Part of a small language model's weights: skips across layers.
Each number is 128 + 32 x the weight over its row's rms, rounded and kept within 0 to 255. Layers, rows and columns count from 0. Numbers have three digits each. The size before them is the row's rms in percent of the matrix's.

# layer 10 attention query, 192x192, rms 0.0639, rows 51-159, columns 96-127
106:173047111129143146123156102152108161128099155146089172124082130100150174154169150058181151061128
124:161106185165082128118109209092170134093073093105158129129177115086137150117157127062161112118162
107:108075076151088071070146142140180153103089124099157153142092187140147142140186160113151138091171
107:088148133096083186175102096116199100144135116099113146152131103074110103142131136151131139074200
102:110078146088108124139160159129114112104130174150149141159131133128155072084125106120141134125142
108:143148110134110160195169183086128146107121095152147189125169119120120158154100120076124160097172
107:124122109204128085158114177169119095167088086142137109119205085114122179079107156095128145120102
103:121178172114153116101168112070161144148101156126149147106129115130095096153110089165152122100173
097:122097157144104131136092127164098116138107157096098174126191149172144155117147119126116145124164
094:213105114143073141130154144159112108118177063177144167124121104113129071157142130107165118154135
106:077188077169160112092126109132087141165139139165139122116112084180125116120114122158134123129134
098:094178095137132142090106115104128107131151095131162217116140137173097148137144169110171145133136
102:173105143117084141110130128142114149166159137141069064100145172210168131142112095124136138111145
074:085080162130127118142147145095161138147103069104173118147079140171137067071117110129183146125076
083:102147121137178179143121106130109110168054116125135079128165157124102181148120144160154074178130
069:171125168039136159131062124198109074207115128108091163115108144097124100133159125123143166150133
069:132220138189116137112204155091131135132148176091090106179097084132125164162097096113127136190114
092:119176087127140109103143113166124117112156090158101138124151178097124080145086166105139078108181
090:147102174089141113121089086072192146105076130124080096097092164083161151094171176157112180131105
105:138150098116063104100085104150113152139096120177135063163191107112115121130096134081104165111110
109:133134075156157118108108169115144123122146131045172111132098154115154088137093168099087090103137
076:118127152082159168110106110179088134116100143170191141122168156121168136142147138149161119128147
074:123131077080128095129063158131133092140169175136136110077107074101151224150137047157091114089133
086:142106150139117146116127109109151111098141186096153101095168106164112181101169092127103130139113
084:193126167131099121131147124163131111159108195162120120127086070167127104131220120093146137149078
079:166165087161125183125142189176114131141129211166170070151167121153130081101102105166139162135150
093:119078125128146104097162056156148166088139108148131092068200181108149159159119161104106101091129
108:124173094142126077077131160158151123119184137165072080106164125062053119145189115194104173150137
119:099103148154108080115115167144129161076138106121124103107111127138170069089149149094174128132134
104:104136153097145115139116097132123134095115155186185134193138129113094092134074141122046142137085
106:145119154111084166101126191100158135136132110142192099123138155145160202176136152118139131114181
120:137135094093140155139148144125138131155124101116068127108096164173182110122091106146052147142154
116:140187140138109115116114128149137199128137139137049140124113145091202179137140121111148069136109
107:144133138128140103171055106156149130159133124131145143153116172126195140143135156138122107168168
115:118190109070157114069152114115086121124218141130089106155096134125119122179115101109085072155110
110:081155091159152147147145080079091113146153068081148041154123084112153189113118114134100165166131
115:140082123144128097046107176127151091112074091178108129125169119144159180183160107167122142076095
120:154150136180121100093167110132138101144142117132183104151125166166140113133110104146087122161102
108:138132108143218077182131125108110126144138149114148078080141125099095125141134118096109106146083
115:117144140115091185113135152110130167123028101188132095094131107164106151146122138128132098110126
116:149163187111132080124110070151138104111130134121086161134092074187088140091102148110163085150117
113:105122169167078125111072137134143083115132132078111132095179172157063186153133126132132105122181
111:145094171062163127130148206095104115107095119124123115103234110126092141161109105140080089100112
123:151166111102127162158130103132077121125181119132111161112112035101151142096111106153181128212055
100:160157126083061118185130161093125102115169175092121115094122115157089132175141167124117145155184
081:094149124126134093134085123103090144144098118104070169140110149185142120148165091121099141090118
102:158081099148104151128113125186158089094146132155193093108189110098093187115073141139150144146108
088:132091142135111155132122143153160126090131134161187099130171064149102151128081140127156145139155
084:126095120094110159123086112128171067105116135147159108109169064166105181124125145146137190116104
077:121129135174135102144162159132084173142147092091102166147123191080167077131117139125088093146131
091:101148159118151125169109134123094165145108051119132113158116189125156122127149164153124112147121
072:147130137108068147120135141098135108151088165105138112166145107164085146101149123068131219104126
096:081142106156119090163086096125125141072117109106104085092188173065061111106139113144136120082093
115:110127143127133121106162134114145144136079109163071132154040145146179049135154165095151123160160
058:142108073091125111155087136147108058123142142099141178131201150113135146110128070112102111125039
070:147074103113131171127084107157146071103148136145158137125201106144078242085130150166145153117088
063:139092100080119139113134119121116120139130118123071193129125179094129150076181148147121127113127
066:153134111167126077133150131120131113121142189140178130114122093169119090144134096122120146111128
082:136110114170122087167170106106055159152198195159104182077116139121126017170096096114078105130146
115:129085103185121105153176145118145096145116175143167155128101055063086080177117124096132153108133
085:149122169137125163091113142145122071122133047169135152115149166182216118114176116153129161072169
082:108118144092083119100139147140178158176102120154093058141137112122156085083151139125126148145145
074:177052161067101118117159196130128166116151128148144098115154089103133104108161131172184079124184
090:076176151111105132194120101157128151135128084092159138156088094102142141105109142183083108184181
077:177091137152112137166163091116122091103122136116103187142114106144108117067192102136130170081136
081:131183118103106065089136169159162128140107089157141124155152094107118112136128129134107119103109
112:158053075088061130089199189089163110132097173161063105120063163199116151164171128121157133157142
086:151126115156124172135148128112095180166140130123153095106134140079065140162149149128150134159150
079:191159090148152093151117122096156115107110112126156146095174140069092124092155119099183092112114
084:156058132126134139108157122180133102090121097170151147193061122118146120093157114109074138146123
082:199090103113041154127130122127111150115169104164077114067141106092100023121141130102138084197089
075:158095124122094180143151126175130115115158091092142116172176168092141171116145127131156137115157
094:147184131143150185166117124099050178152080134161089089123116082197194128100166097105128165143126
093:075133049169142117177084172105139141095104125185116154115145127113115104157100129195061226113123
094:123145181133111157171120150105145198120069118117083089101109106125202156122111121174112091140132
099:088166112152056100111090120167099062144184148141097153129171149170041068136087097114117103158129
084:108107061201159129153172095104090128130037118209132092174120123149162195144105150094169162128128
086:113113109123078086104147156134144116125167103128114106131115084066109183142095104085075121131081
077:128102111133109052184103124168137127157146167130144109088137093101094103111173155158116097123146
084:133153091077056136111133119134132104122119049202146194177125171124121091119151161222110111069122
088:072173152197122157112113159106142171093067057140136091120172112184128104146061079108141070160157
092:177112128097093144148107132128139126153188147131109165149123086207096123148136124088132145172101
102:037136148120168116128161090152086154110143033175166129116132181102131140107159184134126118127164
099:129137088139126099118165116114117164098121111116135123125148151105168039131135117120141145121160
107:116073145096093128136135200152137145108143129154156112110095161118084086073152142144152177105170
092:182073137079074063145126172146210087046140094118116141170096115086112119127090139125106149109079
095:136092164134074094098150158111132104140155105168133131121119100138099168092104128148098127120126
100:068210144152136149111101134129128142099072092139137139132194179140148078109121209148111143152136
099:147092146121158128161182160106114110166128202102098101127075107166141163114149075100127105135103
092:133103130117120138099086108196124120054083041159171116137095155070122146120107177119113135154120
103:112143083115074132174170156130084081149152176133101126114119070122065151149096126149135143138119
115:163100137152155163159163137143076153135147165072151172148165162142165174095098084123127116095074
111:154072179109115135156114155110177083144162198109138140131150210127117141125136104152196148113170
101:070092137123176143144133147112145099127087137208218179137088107063084185102134160174148164129118
111:116132063161153134107160037146142114103124120140178156140135154180086192163090077127150102114121
103:144134111113128081098055124099104090078188162164153070223125116072104156103116116132129087044093
102:161099119120091101118121101119114155081139119134056108123123100113128093119114109144061090131090
102:134112139104153093145144174145147127051076118100148119167221129056147165175159115122130098107134
107:100211151103131136116094119144119152125166106169129154139119058139115185063159107150166151148078
105:117106127187083184050156119122116171144137148100105075117133250099147161115134085088141131124139
104:143089095199114174141113137154123130096162121094163140116135163099072145109136153096177069185123
103:124156054194143113126104127034092129125062148146151142088130153101113083122135149115153157085161
109:171149157121119102169122153158115173095148144198136112137132087124078099109114166149103094121154
100:119085135151143145100110065157062113130134165118119053100138182086155144132139113138126121122100
110:134021122127068134053199183144115134207125120119152125109109094137127123172178087145196128106112
108:179137187138126151129190191065126120157104094174152138194117096125114083112132135059148106177087
111:103123155150072191113088096120165160145090120152160107163130118106155134150080143125100127075113
105:119153119121094036143138125110109077132137139104174076121111142170127162111102120173132117172149
102:084171121120133154132138096102126139185096155130192091112140199142107182156097131125096061131144
# layer 10 attention key, 192x192, rms 0.0638, rows 51-159, columns 96-127
116:096092131138129146132171109178060109114114153150084130143108105085086142190124185100167110118090
110:120110096081128124129154146101142171149123097075095097148070121108148152114130127136099163080144
109:133146165116086129048116166155135166119115138137113122095111142191123147176156122134077156134065
107:076070092140135138175115114155104071117125105130084131165122141113097193154171112148090163085110
121:076184136092135131131111076163102120124165163169082140127134110164113121118052134165140116140114
112:110109106097113132165175168090122139144123134132125116118112093103121140151159120111168145029152
113:053191104138165161115179151152106121134105147210067104095108090157124110122065103149131116100124
112:080055167131112166118141091089082155146114113094108122121099117079124094136149126102146113101113
095:094143160117125133135169131100065137114116121141143172117183138098110088194128129102100209183122
102:166125124159123144145098134148139117152099098163178140180153106160113103099147120110100128123124
103:132147077130119079094144090092102086122122133099108095136074089109165078080135130185169084154135
110:114158153120111122107115169128124170173157153199150090062159101137090101146091077160129123191131
099:184126151141113164179124142095124171119136154060140062080134142199155197178136099109104093176123
059:186148150054088129122117163147164150178172134061154152113206137094115123137132115106149073121147
065:086126138135111113115187139128104096110123066145117192165126141125126102181108220102081121077141
072:145119100084143150127063114117076139130086175089153125189114100152168105140166109104149173114139
080:124138135103119056103119171079111164161145113077132135110141112074149164122063063106141118145161
087:115183167146106117140088139208127142123136043172092094109133214124113096163134107117169095143138
088:110144166153115056097116110086114118134109061149114114114092170110139113091120170149174190133139
103:124176127089064128092070105145121181114078117158127096114155083105172095126089128054106146113142
111:118155092159144094088079115111155107140118147077142115137088147151137109148120163119124070085134
070:151150108112083090119155091117166133094155120185114166117154186129133075112112162128108183082130
067:124147111138246110104117099106100104132064139140118127110111162112080131078134093133136090163178
073:206138183100201142117136166110152139178170160131116106145088131159129091109109069093097090129155
076:170157122097081098133141092128140121162112194140079157130113075069126146140154155130097115160132
077:105144124107157114145124164190156130147149179084170121112128107118127152106121138079163099147133
090:154068166092151119092142146143159160122130121145146097082176118123135126121128156138081101131127
106:141151109135142113101130175149150124142143167138094066127156111046101073146186134180120149170144
122:065087119175116096104104161147152149053128111097128109105135131153200092084142104117155149106152
110:113172147067120077090127128142117144132096156176179085144159113157093139108085139134114125106074
109:144140153135075164124128157107160127140112122114180073153158166154170176147175185117176142104132
123:177146124066155136152179083128134141115086099108054109116107166171163076143121113128043127143142
116:120196132138119137173132101138156178113156149121059124144116113113199161106168141137158070155119
107:160131161126104135171056097161132107174120094142110155150122157171183145111145149146145082150166
112:142193148070150092068143129095086110144164148148117111159111067138097127169118108111106125172104
114:078161081184137161152142128087135104215143091134123056138100097095096186135137086129105153142112
120:086113148149115102063137156143125087107075069169122115124141119146136197141127108213156123060112
114:140139153154123128059161149125142112162156102150136116148122154147141101188066094121092127139126
106:116097089153234110196134123138088132151113112151124097104135135131105067157131141080143083133139
115:113160149120123158080109148092140181113048096125142080119148075154105124148118139133156106149145
111:166141173158084077138099111183160119107095150101082158102135082147153107074098157106127136146108
119:093128125172077160140061123117136095119135155064117111091177223124088188134144139131117074127143
112:151108153085147133158165137075089115097106098122129151142228147126096106154134105132081085091107
115:130144083116106136135150129147059105081174122132090136134102058120170072106116089139161163185102
115:144144142083081110128070210092097075125162146083095089087141138161099153138134142133106152134159
081:118137128132119103139103131172116122131187119112176115125154093104137169117085083111138118103136
087:127117114162091144101123140171196133147106174127161076098149113167098174129078117092165151125148
081:116108118164086152128133149145180149117107179131147083121162076184091171105094118114164183112155
070:142095115113077163122114111124160114133112190133166108113132068147079183124117139125116196114139
063:131129122153178086143148121152078162123162034131119145168139166119181066148118124150132069146120
085:108139136146148083167169156118077151115123076137103137206105208092151082170143136131135091201111
140:135156150066081153102058132120184119132085122111149059132164114170094210066141170172155175115112
079:090149137095087071158128126096149140069103116116082042138157179070102124138151157098161094092111
104:125125088117167107118140125095088106075108098163099185195116149139150092117182157168112134139121
059:115123109137107153136131161189145117144139148137161105120172092144121145125078141096134156126142
054:123072096156100183120133107168167094152132141146177088080126116152091170154103175131126148109158
064:106130152089143157142168089125077129116169081121114171144098148070162100158168137128113089151109
070:170098100131118122102099134102159089126094178099177096085146060170087142115138102135134159100148
061:170116139126104138144077109097152139140127149159175124092118098144079122130111152127123097122103
145:123097111155151122154211145115073147143163173146132197118126099096118049173123107088085136120156
079:140103121158079165102093109159110139136149105134092199124131155143143080102202100140082125118150
082:132176133089138111081130139147218184176077150111100080128164081134148127077161134167155175117118
078:151062134063097120127117224107149144112120160098124088158166069133111134108207164163133112116187
087:120174151140115115191092059179079139119116117094171094163058102159124140144100141133089106185168
075:182118137121132119158189119123136105130155115060076189145116155140112125102138089122162151125114
077:167189163103115149082147153142203214130109115152169082099153097101120129149135131177116135103133
091:127073117104096113114153151106216186157093175098063158110153191175099107168196101164111152156132
080:115126115124172183150122170129116138161096129114161093090172120133057154159139127148149148141128
081:177175087118160118146157100094135114080123135113149147139156110091095133128138095134150114110103
081:115098100118117144114161106185171111084085124169112114187127139117144100099142106146143198137138
080:187179150132052080128107090165111161126158117134097181165147093144071092103128128074107121173093
072:124104131128105148175137194145143074121157087095159110157154167125125153148188158107136108083167
089:168131099161170151169122156110047173144084143126110127134102130153174104112133099119121099167129
085:129142090127160115191104155118177097093111102193123140105151129114117064170102129166104190152138
090:093149171082116142152102138156155164136053132083071097157136108128156137171111119176103089139115
092:122154130151060101118102126176093091118170126105121182110147192174094128147129075096090092188108
078:094112056155170068167147086122145173114087153186113146181136180097129109116092117132171132073156
076:117119172158121124115150169190163111153084138114192125131089076090084142133119109134156088090150
072:128114128097127142123095099188165090213119106088114080166135147145085078149117090159107129159099
073:187182120109069161169142110155108184107108094136128146194066161155125135139158209122144180143128
072:089117150089174068127134174106097157085127134133127069136181104144160115125135084109184121192165
084:174182165128111176163108133123182094138155160156103135138101064177130154158145071069160158154094
097:112163183118112134124096113070082166156110089111145126107187155069148106086153139133069134128127
104:107154146129141114149145190110160160146128104132147053149097094132122081121128118135113167125143
112:115074142175083123116100184133157137134110112131123132120121119091081135115164117127136191132156
070:123118133141086118132118181115144133130134164104154119135136084110114150068116111115148121147062
073:152101125129080096110125191131141174158203137117123050078106050104122121144126107083095085142147
079:097155159105109114160075105096079139103049107119127123122186185137119059143158219159103119134149
083:128144127131118180130160156100144067163132130135092080165115101163138152155095126091128111130133
084:074099158082122123111084104143107121106089106132144185074143152095084095135123126128118164130075
077:169109119157072149112120142136123111149150186086154095133085037171094141112100124129143109113151
114:161146145203141134158151113127066141114154160070146177130210145164189167080133098091116144080141
113:163096155116088133164141125094122093080172156117127186112154188147163099140134156157158165090157
100:133100118136135153085131184116112115121112214138190161126089129099078152075124148100123151143153
116:119163086117146142128147065176140102092124115133174161129146144151048150155071071140153102111147
116:131133054108119116085058180121157098075193125133169091179122104070102131099099093132146119086095
111:124151104162122095097124122153115167080138152132055043146126064131147086103110095109120145130114
105:127134138114101091127096144084104122071114110084136136174219156141149182143133114171162188102157
115:106187204119071123069068140171111116117163155146158191170143057106138140078109111202204108184062
112:105136177203076172085116152121179178147100153109098100116152167130113179099116115083156110116139
117:139101115149149157127132115125113098110176184063135091151201148054066164129141173125149133153138
119:141147099182162131141137126071085147097089124138125164089119136097147103104136125103166125138197
122:150167141111109120167094153134163163114118133174128100110190085091060105132114154104132045100116
111:068067185197143110159146105168043096124139117146058083123125165085136126161084149115101145099117
116:114067126122128111079215134124106130147137084121128150142135107086130090169167097163125137145157
109:149117174123108122124206175090077214138099126178126125121106123107131070125171137064113112200093
112:106124185148118167102103126112161155136109120125174114168139081188160150122078061134122090084102
116:071120109081113046156110130092143105143103134075183063119125129151118150108091109169137147106106
106:116178127085116157081104131105134138214094141118167075195151140124077173110120156144151105133134
# layer 10 attention value, 192x192, rms 0.0877, rows 32-128, columns 96-127
090:134115113117153102106150115119144127110065129155127137126146131131171144106136110102138113138133
081:105100138114122105143112173074103132138095059168174155100134122151154140183137165136139155123102
091:109119096146146194129132133096111089143071179129095095116171158182115092129128142101107157106175
093:086116103175120147114100141090129138107122113191172113117086205056097095133048118109093113173150
086:138118066095080077109100156158148087103127123197170123086092163127135110139080109165115151121060
087:125123120103075131119161072157214111138150136144090131141166134160146105124126073108107165129133
093:110109190081087090093128241143180154040153136193143154136175097091165144098202073097110117110096
087:137202091164155111176124063169111142121163144125114144131131131173155140159127116167131139125124
088:157172176135117158096094139086119136117131121137082143167181118154155125134157081100185135130201
092:195063147147095101100147128183100163116161093088106213103179126125117114157099090074151159091128
097:122128073173143097045120160199164143157125115107138162139121160081121126088084120148124124100184
089:118178133119155135111091083109121113094117073159166151156114152114077117096120134144150198124118
100:116115144178119098054133039157149135086146071175178094125076139120139134098123155086161130092142
093:117146100137128133136092108086116061144147115166144165124117116126117089082104158109134087158139
097:076173102140099127150155108137043080146135154162119122113195136095056188084127160092120116116127
089:080137133080140186142139137173080143111135125186115143107115127153134167137038081142080119143133
091:097209104103136154103147137148075076154127162171155131158105078089136164101117112209192130154097
089:114171156127080149146138076145083129128120157124133084138186153141136172132142130107135099112155
100:171091183111111085152105137128132165134112135153075165085110118189093089169133127116105112114108
090:155140126107144166104160149071096087124134107130136154175130085111085142095122163130111078131106
097:121196087122100161127191136112134091163118136094095134149156092157124077147072074073112086163170
084:153125111131197101126134131143170054104100114092135097108156083141126122152117076145098134087140
093:133056154125164095132100141102146122115096160097090164069105070170149123174087128137110104051074
097:135063190130120107122127084117167122085165191142135147158092184140107160159141075144147165142149
085:142138138089138168110078118094045126162138068145107122123179120197127101131131121165160128071099
084:099064112141070081093136106105145154137111139206127148103106133153104166171118098134125115077125
101:177118166102167072092116153170178172068125101141180063142069141140103092141129152107136122124151
096:161122104104171103169177094151063153096120188119136166119128204077084086159147122083146164119127
098:087116091126163051100129170188147109103168133137163124137128148096104108114159147082135188093104
086:169112198135139087104137201064173113115142157115186138166071126098181123055153097140134125130171
088:160174130122096160098141068095154150164079139173128190162118131170087125105109189123119080091118
095:133094130070112134136129148119122136128159155113081080094119123153098081119122083142155161096080
088:122139085152176124133143158112069153130139103066147158149105110189112119128121099124103148151118
101:081143140210193092126143123184133139116136154139142117097118074136091148134151105173148153181163
094:164185088120077119122111083154133130157115205160108163134128133154104102118137110137132222098119
090:153136150053193131106135195065149081078123154120128191073102169189132092074170161097090152115137
091:136162150105182125135098115111162119174134158152129136139126096175161144179146144129136116103097
089:164113195139154127180095188196132107083140149138083169122133079157163139153146202141126147104130
094:140116138114120163133120155057169126120203128103112150161137175076123192068160130145124132134108
095:104128113055094093089113090212104141151159189110099151101122163146183101115165195164106108168180
094:167161151141074087086207175155108141089133098109078111158151079129128119120137097177131068165145
096:095149160064163122141120152144154042086159097142139121144105147093115108154146160130145166121134
096:153145124103067134117140092151133102174093167095147166155075100174126150144120149159124102134118
091:078131164096182118071115108162154195104100115110138089083074118101207179130137140133149193147110
095:118129134154144102146090156088145173077148137101139146200119117131155113101093098116201129095101
090:096134194121133106109082114127133133175137105164105123112078122198178130098181106115088118157110
090:139106181169115110099106132130179158095126083156113109163040107128161150125087095121082116116097
088:108111183097178067120116092135130152148146078083164102058099181110140111129062099114135128115156
089:115118150134148164128128106169110104167171129143151103134149151144129177196136118116125151152143
086:127131137138093137127157131155166155071079135103173089143089053140056139106105143125063150195104
089:147092123123164097136184079159137170127176129105108067157156164158140071099116087114076107098126
096:131125151139113138133103160118125232118133088080091148148164145129130145124133128190156084142175
098:114135068077142122086106100106097098107169148079118108116120152107158133125153147157092197147148
089:116156130126107149146138125144175120151176182146093116137147162102164124139098120134104116094099
090:087171076155098142115195189056135144136109161097167128122145068128150126087159131048103063125192
087:150117165082089138128046179174168097131115138088101143102125105124099101192130151137114187118201
095:133118083115126108180183139106098140165125081174162132102121148138116109138112106177158168189226
088:150112121135145119104152118173088126144133111077168066167153167130153150110118133137174106164123
092:119179173133130113138155077096140181165104108129119135121125122106177131123101161156091179169087
090:119141131130150103157148103120113054162131106164125209121181123046112129118165118071148122136075
090:132132147129188120139145057112163106040139146140105134131151159126135176110114180105110087094166
092:133124131172180098065094143096106097117142089156118156144124179147140133121114185124131089137121
089:148119130074169122069171145121087130122118120171100163111147152158176111184140138160143104151070
094:090108147144137192114127177150137122140141099102115116124125163145175168085100211116120084111175
124:169146115069137130160042105137094084095184157135090178174173178141128102163142186186176123107155
149:105135123126141103088115113075129161081138116104136119127099163100089113039163150123144136095076
129:118193228078149165103157106122162072166152112189114109146100125207194113118130166105129099161139
132:120171197156137105142056118107139148128126153120091156076151176134146143131125121108095117069090
135:162149101091081122095129094177118122141067200094148127061153105180107129161120158159099161108182
130:127142118133151146127138162121079042137097078132091130105060144140128149116091122112104090162088
139:195140101135164127138156195133110120083157130098109159121152135114119092116119088093104122167117
123:112137088093070142149136129143079105163171143071142112136105167152098129129138110161178127183153
128:117074086188131118091119099145119120115142134113151094108155173172137083109049140097072174120123
133:124107150112112139046114202059164087126090129079095111056078172130190092185154146082144148139219
145:117095193138157119114117073129158179088159106118144140103146139148132135147168100135132171093161
126:128138118087129147088143098087120188143057091128105208131119157152144151090170118169108112130125
127:129147141131152101103111117128120146159151084152103099132150068141192118140115098044076132153071
129:109129112141128127038117156148085099136089092152128077152151090147113128098188086145127173132116
127:119139148145105154147018112152129119115144160133098090152125192128168196157132190113086103155114
129:199114146122096088157057112157170116090165115157166161118077128160102097085114148135100109153125
132:139092151144149179124085163064144133150127127104167150146159154116168136113185127056173112111120
137:152111133095118154109133158137147156079113040099125123116145118154146146130098168159140110139139
128:154134093151185141200120124131091072109066061190146107123162075145081130172134159061136122091118
145:085110081154132136106201107107090125141172128105121092084063145109155133172158079123147096165170
119:166130105144171077120138132160098103095121122162096155073122157108134094121116134075183115116161
125:125129166133107111130201166113137151174133153138154057136121108105097068096109102074117087121136
138:077108097177072166133146141137131107127116088085184122118159162113141117155113157105178087152115
131:136163131179103172109147102129040161164143070163138113080214066151173127110104082154151119151110
126:096126110168169115145131110152100126151118120112210155092142164122080151091068114115144151139187
131:160118161081089133154096116185094091114156182127129136171161103134092064134136155114129147114197
120:141097119125089126108122124163124130119161124176136151153136142138109104127212129133128081149096
138:120127158122144096092140094108116102075121114117137130133090103055139144188079146108148105155098
134:208088127156131097089125100164112159107114090164139170116166169151151097108086145105093072082161
140:142118171148131099137125071132114124217107088075169167083138152138126157134164164130021094112092
118:142153150124118097149088119173155125109099128140182084120115084079155135091153140098149121147120
132:138102169147072093102108140177198178091180113139071101133156149146150118128148097166065132168152
090:131111154066131123141080092105132117160077124175114155161058092096130120129129139118130060187143
# layer 10 attention output (transposed), 192x192, rms 0.0835, rows 32-127, columns 96-127
086:137137152143104083085098120106168085132176061118155103138118127159096060174186165140183140130133
071:073123161105142070107099103203140116142137114104076164136044152131087087097133124166151121084158
082:080145056109131118131124141111104153173130118122113175164106132120155054112090103148100174134067
090:139086139122073163156054112153103120127128131139160134159155220148143083160156121094061175139175
087:165080148134160101141146180137167138154138122140106150090099116087123083127133115116159117156112
082:150211094128100130063160134147107100118109122140145164091087114204081063138119149143128116126142
088:153069107145156146137143123123219117123175150149082132086103151137117084170113130092106150119162
081:134103099163126192109143107147081148166111120096120082119132086163155127086190085139099121171121
083:168149074191143084129139177130136130067113101082116112050141118070180168051105175160129134113122
085:183115097127072168208098132116179133152084143155203140131135091102129128154131129062106192130145
086:137105132113081102025147111115111127106181100126157112120103123111126156148145112051126138073121
081:142149169164150081057109105118114077137135102110175105109146163175106103071174216129143160145121
095:086118151101092099085104118176196097087112092103157113148056148195160112105107175126146150086136
098:114111090120134055090103113106183109112140124169126152069104155127168128140144133146120093097126
099:113137106165151106113208095159063127137130079112119183134140129120111117102133143123122123123141
091:142075096171186071099144119115076124157172128132079166074066135146102133129138170155138111091110
095:159107167139153081092179139089108105121122165111106143089163089084123164130167135095130077143131
086:110063146120146177184184127155093127092129058142096169099151070126099136118165151167110216174052
096:150163101158161136166086113128171123195165192125053072147097119189135079081101085104134135127079
088:108112112139135113175167096159035049096170103131031155139110181127123040181108115105114155138108
092:144153111172153099126091057124123114095135221104136073072115123113119160160090146111118094159148
083:128140092160089164117102138144113079121136157103114093120146101166096179113091121150158087136113
087:111215134134093117177100113150179132173133118131087133157060174133107083101124088158104093120111
088:145156090150117157125082166131160189132099125146133145124082126143135057131118171102089165107194
089:116149107127177148155151103172068127132095068115103159084195148072130127081146167131148102116187
081:067134129208171044119113088137133131138094111121133124141143223120146124093186118120098049127111
089:175067159130083157116104138113128152052155103162153118101151150151139105114124178088165142104170
087:046082151119150155097099077120105111114173122120148167085127178110119112116155145114129134114174
100:121126192117039140073133058126158100115146136176175186122059098133174057157173161104108104111183
088:133175099098094143101073199106178184113135128148118093128190092120136133118099119139127074127109
086:081126123120125093181160112113115127082168051147153088151140109104126085130150117145098150050143
093:135064102122157141139165130141065108167137190121128113144164096058130163106126086131130083151100
085:151142157130139173094119135159139108158069084185145146175148140074130160077149106156137120111120
086:134158144124135138158108141114148132124128177115118098148156161104169119142107143109146128116126
086:129099169141160142124140157115106153087121044045145106140156102128119086156086124163129082146129
095:107163108132108095134150046128096140144113096141135071149163134117103144169154130146145120107092
089:141051084147108107152170168121104149128130117096119155071108130142126133090172114112082112104113
087:091120089110090101149154139101128086171080172088167072113132180122080081103152030122153069131161
083:139176120113141078164132126146147094178001120159142112134130125193123081178108110099117149164123
089:139098126172144165097154143122108110088119123153145102138122112178090128098115049138141099139056
082:104146104124204157148064058130130135116100146091172109146086204096091121131081140068096167099140
090:118125109161079086110126118159119163192097158159093110088108118163183112107150073184108127138130
094:071069111153143130146143145102126176058174179137113106119167128064145128101140108129087172077123
089:158084119108140112176111196116124105158188081132091105121183158098092063118107146095088069146115
090:139145140124098120072116087104128139189106124131151108060130129115099136123099109097143106129159
095:123127067114149201138144146098122139114111136148109134154156142142068190168112119067160148112135
088:119136069146113132131202140103073103132122130115133131092123152165125154128148181133160156150159
084:166184051142138201136167180116124138122118150158114141143148104099108170092140163185158161158102
089:130128120112091118143140082093132121100069099138088162184078055090122113054144168112120135133146
091:091091103074150112148148128103096124146160106129121162136113114102200175136111145105135146063168
091:106207136134132166085099152105068094149112159153150152076092144154078193108162116108116112158076
092:167101116104162130131184112115182059139087140127129103087060096121123089114122147104144105100084
091:105151192149093123143139143160174148140068081150131109153144130137062141103102126108172084115106
090:157115131196133142175075159157122115144140033115152089133131110104141095095136116108143130141158
092:142112149097162069112098091187137102131130104147072132084131208070144175146133123190134134148119
083:138110090185114092097179085140073122124112097151127090168132173090107154084161120094144127171071
087:094154070085086117104082128111146142102118137076121101129132148132171148108158211130084144109057
079:137126093162047136139133127122132138080142172165094170069154089140171095131147098146119098085136
087:181091064098123112104117167149115057072132149105099153109136153146069149122143133134147108128187
096:109118114129106131054100131107206215117133201136141108169071132154108146131110138164123145196150
090:145141117127095125130161131134121153167120137073116132116094126145079072154147061180095159177097
090:137138121066117174206139108144143136081122164142171062134116104149106145160130028130136155127152
085:122120171155111097096128115134181120082137132082125139143131107150086154077104112072099176116169
088:149145035107138118146147168118085080116128093136158114143133101094081100168126006107060193148142
119:104115083109154138120053127129091089094192135134108161121105210125155147180136116129130153122171
156:090103136176147099100134148115164159127105101150142118120083128064150175052174169153130162173122
137:078154118083117091140093020141140173199159141088121095144110174089067095172108143138140115140114
136:140163162124163091091097107096142133113145150189204119152149206195160147157103136145128082148167
138:151152143083067122079146177113178030168140101143116158119157145169100160144142082153150199106158
130:089087106148091056163136169109066107146108185130135154127128108164033127108069121131168124132064
149:119178106195149136159164176099099119098136191124067054129115111157079131153141168090159142133175
116:170116116123129127182154134116098124063188159072079141160162170142060183175098101119078116119135
138:127115143168171175127163119120113178147111101131092051107084137149125063092089087081078168143126
132:125143180140115139069131165095131139152129092136173150085074183148110082143165135144108145154197
153:097117124148111108109057097194085125049193159093133165110140098094220162157131127180139150149102
138:097115129104104178082090092131120139116123224115160142103135125146146111088114168127111122137145
121:135135105199131101103097113167100125139114127147128175175102112079199148093097159161093139130077
128:119136163161064121048162188159173066177103152136124133129106146078079069102191118182154157168082
137:112121178140106139128055061091126156176159097076163063069107167115118143123158191077065126144112
135:135109152134058103115078131137146117084208056120084137094096162066092105117150203094100109145125
132:152099108141125187161125109066092151129207153116136133159129133154134103124148161093140121142110
144:096136133060119107134103117135164173148151104147116069175127081149171089159112088097086092150132
141:117198091138064148107105173183113089185082098183178099136125090100041103164039109112132110166140
140:234084151140131101185178144135105103147055150114136098138087141141148145044123100122120194144154
126:118084110134179110120150174137138106142128124155154101129128158081154117165114134128143213088163
140:156076067126158099111073161104149158140138100097136059103182140089029129134122071111103120127098
135:105108199099102114120120152119124164137111083137158165134175166234152142110089096096125071086163
134:135176124141121114075142131131112165124114143150106130124181059132214122127174089152153107152108
129:096165107146139090128136143059119104139096186099127148099140152104016185126072159112136199152185
132:152138112100110208177144110159112114122152071140171146162131088150170142202097133142176188109138
117:196100144110127159126115141128119095153214095118186191105177117124095108122120109087131112088083
141:088121141119138182083138084138130161115133110214155159108117065127063084152087115124100101150150
143:122136148091076128075127060142177169139072180059101040141139140130174119104100151072128092095133
144:093148106115115106125127151121088121141089082134153116158162114219201128124150122105142105121080
114:114149158102093047117109114123148124130080131134132123134144108144175095099110139158100104084081
134:190107138091088119127156093090176129038218129120124111172203137107118173109144158179109093145145